python train.py --n_layer=16 --d_model=160 --n_kv_head=2 --d_mlp=576 --norm_place="post" --parallel_block=false --init_std_up=0.0395 --optimizer="muon_variant" --lr_head=0.00861 --batch_tokens=32768 --doc_mask=false
Each number is 128 + 32 x the weight over its row's rms, rounded and kept within 0 to 255. Layers, rows and columns count from 0. The size above them is the row's rms in percent of the matrix's.

# layer 5 attention query, 128x160, rms 0.0502, rows 44-53, columns 0-159
size [109 106 106 105 100 111  97 106  81 112]
[[134 144 129 148 161 114 167 147  95 125 128 172 149  81 104 126  82 138 179 162 106 102 168 107 158 143 149 123 115 103 173  75 127 172 153 135  75 104 106 186  95 101 102 135  79 179 104 161 121 144 144 120 147 124 124 141 186 178 143 144  93  94 114 138 209 167 104  94  97 147 100 125 123 111 135 103 131 220  90 151 181 106  72  99 161 117 119 159  97 120 105  95 135 150 160 143  94 128 100 130 149 155 130 158  85  85 109 195  92 173 111 175 137 171 111 143 138  82 176 114 119 120 126 173 220 171 143 183 172 172 109 140 209 107 168 107 135 168 156 141 129 118 108 119 108 164 100 116  96  91 139 122  67 124  89  85 138 119 116 135]
 [112  90 142 171  62 150  74 149 117  96 153 106 176 185 106  81 147 169 118 146 103 123 110 135 149 172 107  87 121 173 125 182  90 136  77 173 119  74 149 139 144 126 185 170 153 130 119 181 151  88 147 134 135  79 135 120 130 124 209 142 103 122 139 131  83 150 182 143 106 140 128 127 182  93 110 111 136  62 183 162 168  57  83 145  78 157 130 135 126  83 111 177 127 172 159 138 106  78 138 160 130 116 108 154  91 160 117 145 131 169 188 118 162  94 136 133  98 188 165 143 131 170 116  59 141 139 119 133 112 155  87  81 140 147  66 162 117 161 144 177 109 147 103 136 104 116 125 109 139 107 107 147 129 154 135  53 148  94  95 162]
 [170  74  79 146 127 112  53  79 110 113 126 139 124 170  80  92 157 113  97 164 150  50  92  89 102 113 138 104 181 142 142 110 189  98 131 109 115 130 123  89 127 173  73 111 164 147 116  96 138 100 138 109  46 181 171 127 115 142 134 117 117 138 139 165 160 129  58  96 163 142 111 152 160 171  97 142 139 174 128 126 119  98  84 112 164  94 196  69  88 129  93 133  86 203 117  66  88 129 154 109 157  94 114 141 124 150 145 123 122  90 107 169 148 145 193 109 150 156  56 129 130 157 135 105 104 111 168 182 168 106 132 145 152 176 137 163 113 128 137 146 119 159 129 130 170  89 112  75 116 150  73 165 127 116 156 158 100 128 146 134]
 [181 151 112  94 136  67 176 193 106 160 168  85 134 139 158 187 103 110 105 135  93 101 141 133  92 141 170 192  27  86 171 154 168 121 185 103 167 135  84 124  76 127 155 128 150 156 200 146 149 118 118  70  74 169 130  81 172 132 102 124  79 158 123 114 118 170 173 167 134 109  99  81 182 163 144 151 103 107 129 144  96 144  98  97 122 145 126 120 113 167 139 114 115 138 113 113 140 148  80  90 121 144 203 106 111 143 100 172  96 117 126 141 106  92 120 155  91 159 166 108 121 153 165  91 130 109 110  98  56 139 110  98 151 130 112 119  99 142 125 147 123 188 112 130 153  97  59 146 115 117 128 162 190 121 126 151  80  89 137 128]
 [128 144 152 125 113 133 130  92 101 172 170 179 152 129 120 132 140 191 123  90 151 112 133 103 135 165  91 146  92 115 155 109 188  86 154 177 127 113 136 159 134 143 143  85 109 131 147 181  73 200 186 187  96 134 121 127  80 125  97 143  79 127 158 149 158 159 135  87  97  86 115 128 149 163 120  95  28 168 101  74 117 196 186 119  95 140  94 130 103 104 118  79 134 118 119 149 169  77 135 139 149 116 159 150 168 107 103 174 105 153 150  61 172 172  85 104 126 104 120 165 164  83 104 168  82 143 118 116 175 145 111 110 119 115 140 148 170 140 178 127 161 119 156 139  94  67  72 138 135  70 144 148 151 106 142 112 193 145 152 131]
 [143 145  87 105 152 136 162 181 108 175  93 162 153 116  95 112 114 147  86  97  87 153 188 136  73  98 146 161  94 133  92 147  67 107 173 154  52 133 130 119 142 157 186 113 104 172  87  40 132 114 135 156 112 107 117 165  78 106 168 150 104 169 120 154 119 109 145 140 161 129 116 175 137 130 101 150 147 135  67 134 108 101 104 122  83 172 148  88 162  56 175 126 106 141 157 174 204 135 137 140 130 181 120 113 134 135 100  98  76 159 118 110 115 165  47 153 125 114 169 145 117 120 150 123 154  96 124  83 120 153 109 123 145 133 146 103 172 121  72 127 111  96 140 168  59 129 138  95 164 142 127 166 135  74 174 144  63  86 146 145]
 [119 177 168 176 129 165 154 149 104 164 104 190 140 113  98  39 127 100 178 133 112 165 109 104 108  96 148 145  98 171 151 109 129 120 134 209  38 152 172 124  82  40 121 149  72 130 109 105 139 112 184 137 132 124 127 117  99 130 112 130 102 136 116 129 157  95 158 198 164 137 161 127  86 176 178 163 167 116  94 142 159 145 168 213 168 146 137 113  97 134 169 150  75 123 126 147 158 119 108 149 169  87 129 106 163  69  66 140 105 128  74 111 121 162 130 114 115 166 142 141 122 125 120 105 106 125 134  76 126  91  99 146 129 107 135  92 102  79 175 129 128 122 168  93 131 110 121 108 139 140 114  85 135 181 131 128 145  96 205 142]
 [165 149 137 147 124 142 149 168 135 147 154 143  78 132 138 156 113 134 109 116  57 142  82 198 164  91  82 123 100 162 144 131  90  79 177  53 152 134 159 175  62 131 152  97 178 144 163 138 124  66 115 149 139 109 129  90  98  86 124 121 141 130 119 147 180 142 157  88 168 144 127 188 152 137 150 144 148  98 126  89 151 159 135 116  97  91 187 112 102 161 125 191 173 153 144  91 130 197  99  94 112 140 178 139 104 117 174  95  84 178 182  84 107  92 113 124 105  75 173 136 121  73 164 140 109  94 118 167 104  76  79 134 123  77 138 124 113 161 120 164 108  96 127 186 146  66  69 110  86 131 106 154 148 108 131 134 131 132 153 134]
 [140 132 111 143  84 119 109 125  72 170  80 118 130 122 151 118 128 118  83 123 127 137 214 136 123 122 150 144 167 100 114 123 169 175 102 101 198 148 139  87 133  82 181 110 175 141 129 106  77 120 130 133 114  78 109 150 171 123 144 123 129  91 111 142 123 144 169 176 156 179 155 158 142 162 147  82 176 141  68 131 159 119  97 114 104  97 138 116 122 173 161 147 122 143  78 157 170 182 157  19  84 109 165  95  84 100  99 128  86 130 152 129 175 117 119 125 136 168 128 118  95 116  98 146 101 168 102 124  95  83 165 133 127 110 188 198  94 144  88  68 150 177  97 113 149 168 175 125 153 134 106 127 161 149 137 130  48 121  82 169]
 [ 90  96 118 142 114  85 126  94 130  46 164 173 131 195 116  92 131 141 167 116 122  77 143 113 159  89 139 107  80 178 149 123 169 122 145  64 160 124  67  95 215 146 125 104 136 159 150 140 153 166 174 123  61  83 128 105 168 118 172 141 108 148 149 131  97  92 155 138 144  80 132 122  74  93 132 171 150 122 123 109 117 100 146 159 110  96 157 112 204 123 118 127 127  89 134 142 167 143 149 147  45 106 138 167 166 146 182 198 119 114 164 134 161 104 101 138  74 146  88 139 123 147 177 164 153 120 123 178 130  89  98  98 150 145 114 118 158 118 211 129 141 163  97 130 145 171 143  79 133 127 122 140  83  85 113 131 101 109  92 170]]
# layer 5 attention key, 128x160, rms 0.0518, rows 44-53, columns 0-159
size [108 102 106 105  93 106  91 102  89 112]
[[ 93  80 175 139 168 134 182 117  75  89 102 122 193 177  92  95 167 159  94 138 129 148 130 134 135 142 118 135  98 181  55 117 166 138 163 147 123 175  99  83 172 142 114 102 117 134 107 141 142 176  55  73 127 112 109  77 129 148 122 143 133 175 135 106  78 181 158 166 205 141 128 146 174  96 156 109 153 132  94 134 174 178 156  84 121 136 172 169  65 179 153 132 146 151  98 142 190  86 100 144 142  94 117 167  90 128 143 119 120 148 144 136 133  93 100 150 134 112  63  98 110 109 145 152  74 133 128 118 137 133 120 135  57  94 129 150 126 145 111 144  53  83 130 170 155  59 114 120 132 111 141 131 137 108 135 151  73  93 138 175]
 [122 128 150 135 123  80 160 101 132 136 118 153 136 118 163  82 123  85 126 126  93 157 160 130 116  65 132 112 169 111 108 202 118 122 101 119 197 163  68  71 119 108  75 120 126 158 108 135 133 148  92 142 139 148 128 163 188 165  66 115 125 117 116 142  85  63  61  73 159  72 132 170 140 125 144 150  88 197 145 160  67 138 206 159  64 168  73 102 144 150 103 180 107  86 102 117 134 133  98 111 193 127 147  96 130 121 144 148 115 144 122 131  73  86  95 115 136 116 172 151 124 130 203 114 195 129 112 142 155 114 109 132 103  90 139 143 119 134 148 102 105 181 122 132 121 118 127 102 189 125 135 122 100 130 166  85 192 135 156 161]
 [125  96 151  72 143 134 198 127 106  91 143 121  74 176 183 140 114 158 122  85 124  86  81  91 120 164 114  56 129  84 134 162  78 130  89 109 145 127  71 131 147  79 119 127 123  93 185 142  96 130 114  83 118  96  98 137 173 164 123 184 130 140 181  99 142 168 159 114 125  93 131  83 158 157 141 157 104 161 178 231 119 151 131 172 118 130  54 124 178 131 151 103 160 150 115 125 169  77 161 113 145  96 114 111 145 106 107 105 127 169 174 128 198 129 117 135  88 119 109 117 102 103  99 131 182 197 141  81 122 126 110 127 108 123 160 112 129  81 138 157  95 189 143 128 139 148  69 123 130 105 123 135 106  92 138  84 129 167 187  91]
 [154 131  78 147 181 113 164 128 144  81 155 138 130 118  88 152  59 136 113 157 119 146 118 150 189 181 155 132 146  90 186 118 126 132 137 111 104 176 126  75  90 123 122  84 140 145 133 128 170  76 150 189 124 141 129  91 126 130 134 124 135 172 131 158 137 135  82 137 105 117  86 118 176 120 133 148 115 129 158 154 162 146 128  84 188 108 168 175 125 143 166 143 155  95 166  82 137 124  89  44  40 172  98 208 117 130 132  86 135 158 191  99  97 117 128 142 112 120 174 110 116 105 110 157 167  98  86  80 142 115 131 179 132 138 139 137 160 130 176 128 100 137 151 119 106 134  22  79 152  93 152 138 130 119 138 121  92  80 202 113]
 [104 144 145  92 101 104  62 132 160 106 182 103 126 124 101 103 148 139 141 172 103 184 106 134  74 123  93  85 111 122 156 131 141 120 106  55 138 135 150 149 147 109 166 162 145 106 145 111 140 160  86 100 178 119 137 100 123 138 139 168 154 126  90 156 154 115 124  89 168 254 140  79 150  89  91 125 165 134 124  77 184 112  50 135 103 169 178 170 109 174 156 167 144 193  95 102  96 134 139 139 112 126 113 174 122 158 104 137 129  93 159 132 212  96 164 163 125 192 109 115 111 137 105 140 119  96 121  88 137 208 139 109 112  90 118 135 150 113  99 110 136 116  98 103  80 128 116 129 126 142 122 119  43 155 112 170 103 147 121 165]
 [112  82 135 102 121 141 120 125  85 112 111  97 181 113 134 165  94  72 155 136 148 108 124 103 139 109 154 157 172 112 181 116 183 110 166 121 163 178  60 225 177 123 137 175 157 102 132 177 115 109 201  82  65 170 173  80 109 131 111 137 135  71 151 150  84 185 107 135 200 129  77  96 148 123  98 125 139  85 166  71 105 132 128 150 128 164 153 182 129 101  62 139 108 116 139  75 119 165 139 114 134 145 135 138 105 151 165  66 134 111 164 104  72 129 178 120 145 182 122 165 134 155 126 136 152  89 138 156 123 135 160 102 133 144  93  98 129 133 129 125 135  71 158  73  98 144 108 108 116  89 159 142 154 192 127 121 132 145 160 104]
 [ 76 111 140  81 169 135 100 123 100 110 157 192 138  82 125 162  55 159  81 154 140 112 133 132 112 170 129 122  83 117 147  69 138  82 152 117 140 115 163 112 192 137  95 174 118 120 136 164 163 131 112 116 120 135 101 119 172  78 129 119 111 129 157 184  64 139 100 115 152 160 129 191  97  94  60 183 139 188 146 116  83  96  96 107 134 142 122 158 163 135  99 108 144 158 115 113 122 160 191 105 133 161  93 160 118 108 156 162 147 117 133  77 153 141 102 199 115  89 161 131 163 112  88 145 118 170 164 175 173 156  96 101 174  34 114 112 122 150 152 102 144 153  74 116  71 147 165 142 165 111 203 132 154 121 113 139 155 115 129  99]
 [127 134  68 162 164 146 156  72 159 143 149 143 135  89 117 107 142 106 122 111 135 141 153 149  73 149 111 136 203 109 147  88 114 154 172 143 119 122 114 109 110 125 105 143  95 180 166 127  87 177 150 131  97 137 116 149 167 101 119 100 136  86  97 152 170 132 140 101 148 134 129 131 155 152 179  98 115  53  97 181 120 165 131 146 121  72 101 182 159 129  76  96 147 185 119  99 108 112 142  70 135 201 154 118 110 139 155  83  88 143 176  87 163  99 149  99 178 186 164 136 100 137 106 184 104 105  83  99 143 116 135 170 142 150 164 137 142 152  96  73 102 147  98 123 132 132 109 101  86 147 192 106 196  45  77 154  81 105 138  82]
 [175 142 138 197 156 145 156 144  67  83 130  93 120 105 106  81 167 113 128 131 108 108  51 122 118 140 150 176 128 134 139  77 147  83 127 109  89  94  92 185 158 161 102 132 120 135  87 123  95 155 152 116 163  83 123 133 100 201 111 115 116 124 133 108 152 152  27  97 113 136 107 123 131 140  78 143  80 150 140 129 106 187 124 148 117 138 141 149  71 114 160 129 122  91 142 100 172 170 168 110 181  97 129 124 173 138 132 119 177 140 108 123  93 148 129 119 132 116 123 160 176 123 142 147 190 117 179 133 172  68  81 156 100 114 135 135 117 179  50  95  94 108 107 159 133 121 128 152 145 182 109 168 201 129  73 122 118 214 109 128]
 [146 134 162 149 102 141  75  98  77  57 136 125 145 164 110 139 119  89 132  75 148 142 146 149 109 157 105 131 104 103 121 118  94 204 102 181 166 131 122 148 133 117 172  88 176  83 143 146 131 151 105 146  84 107 141 136 119  87 170 111 154 166 161  98 109 139 153 113 126 117  94  84 146 124 128  95 108 173 117 156 115 178  99 198 105 179 137 105 160 142 184  93 128 124 195 127 140  68  86 175 163 139  94 130 109 124  89 143  78  80 140 167 112 100 167  93 131 133 105 112 203 127 172 112 166 117  55  91 169  96 175 133 111  81 183 180 146 142  78 150  91 139  87  97 144 156 118 112 160 117  92  91  76 117 168 156 126 151 150  77]]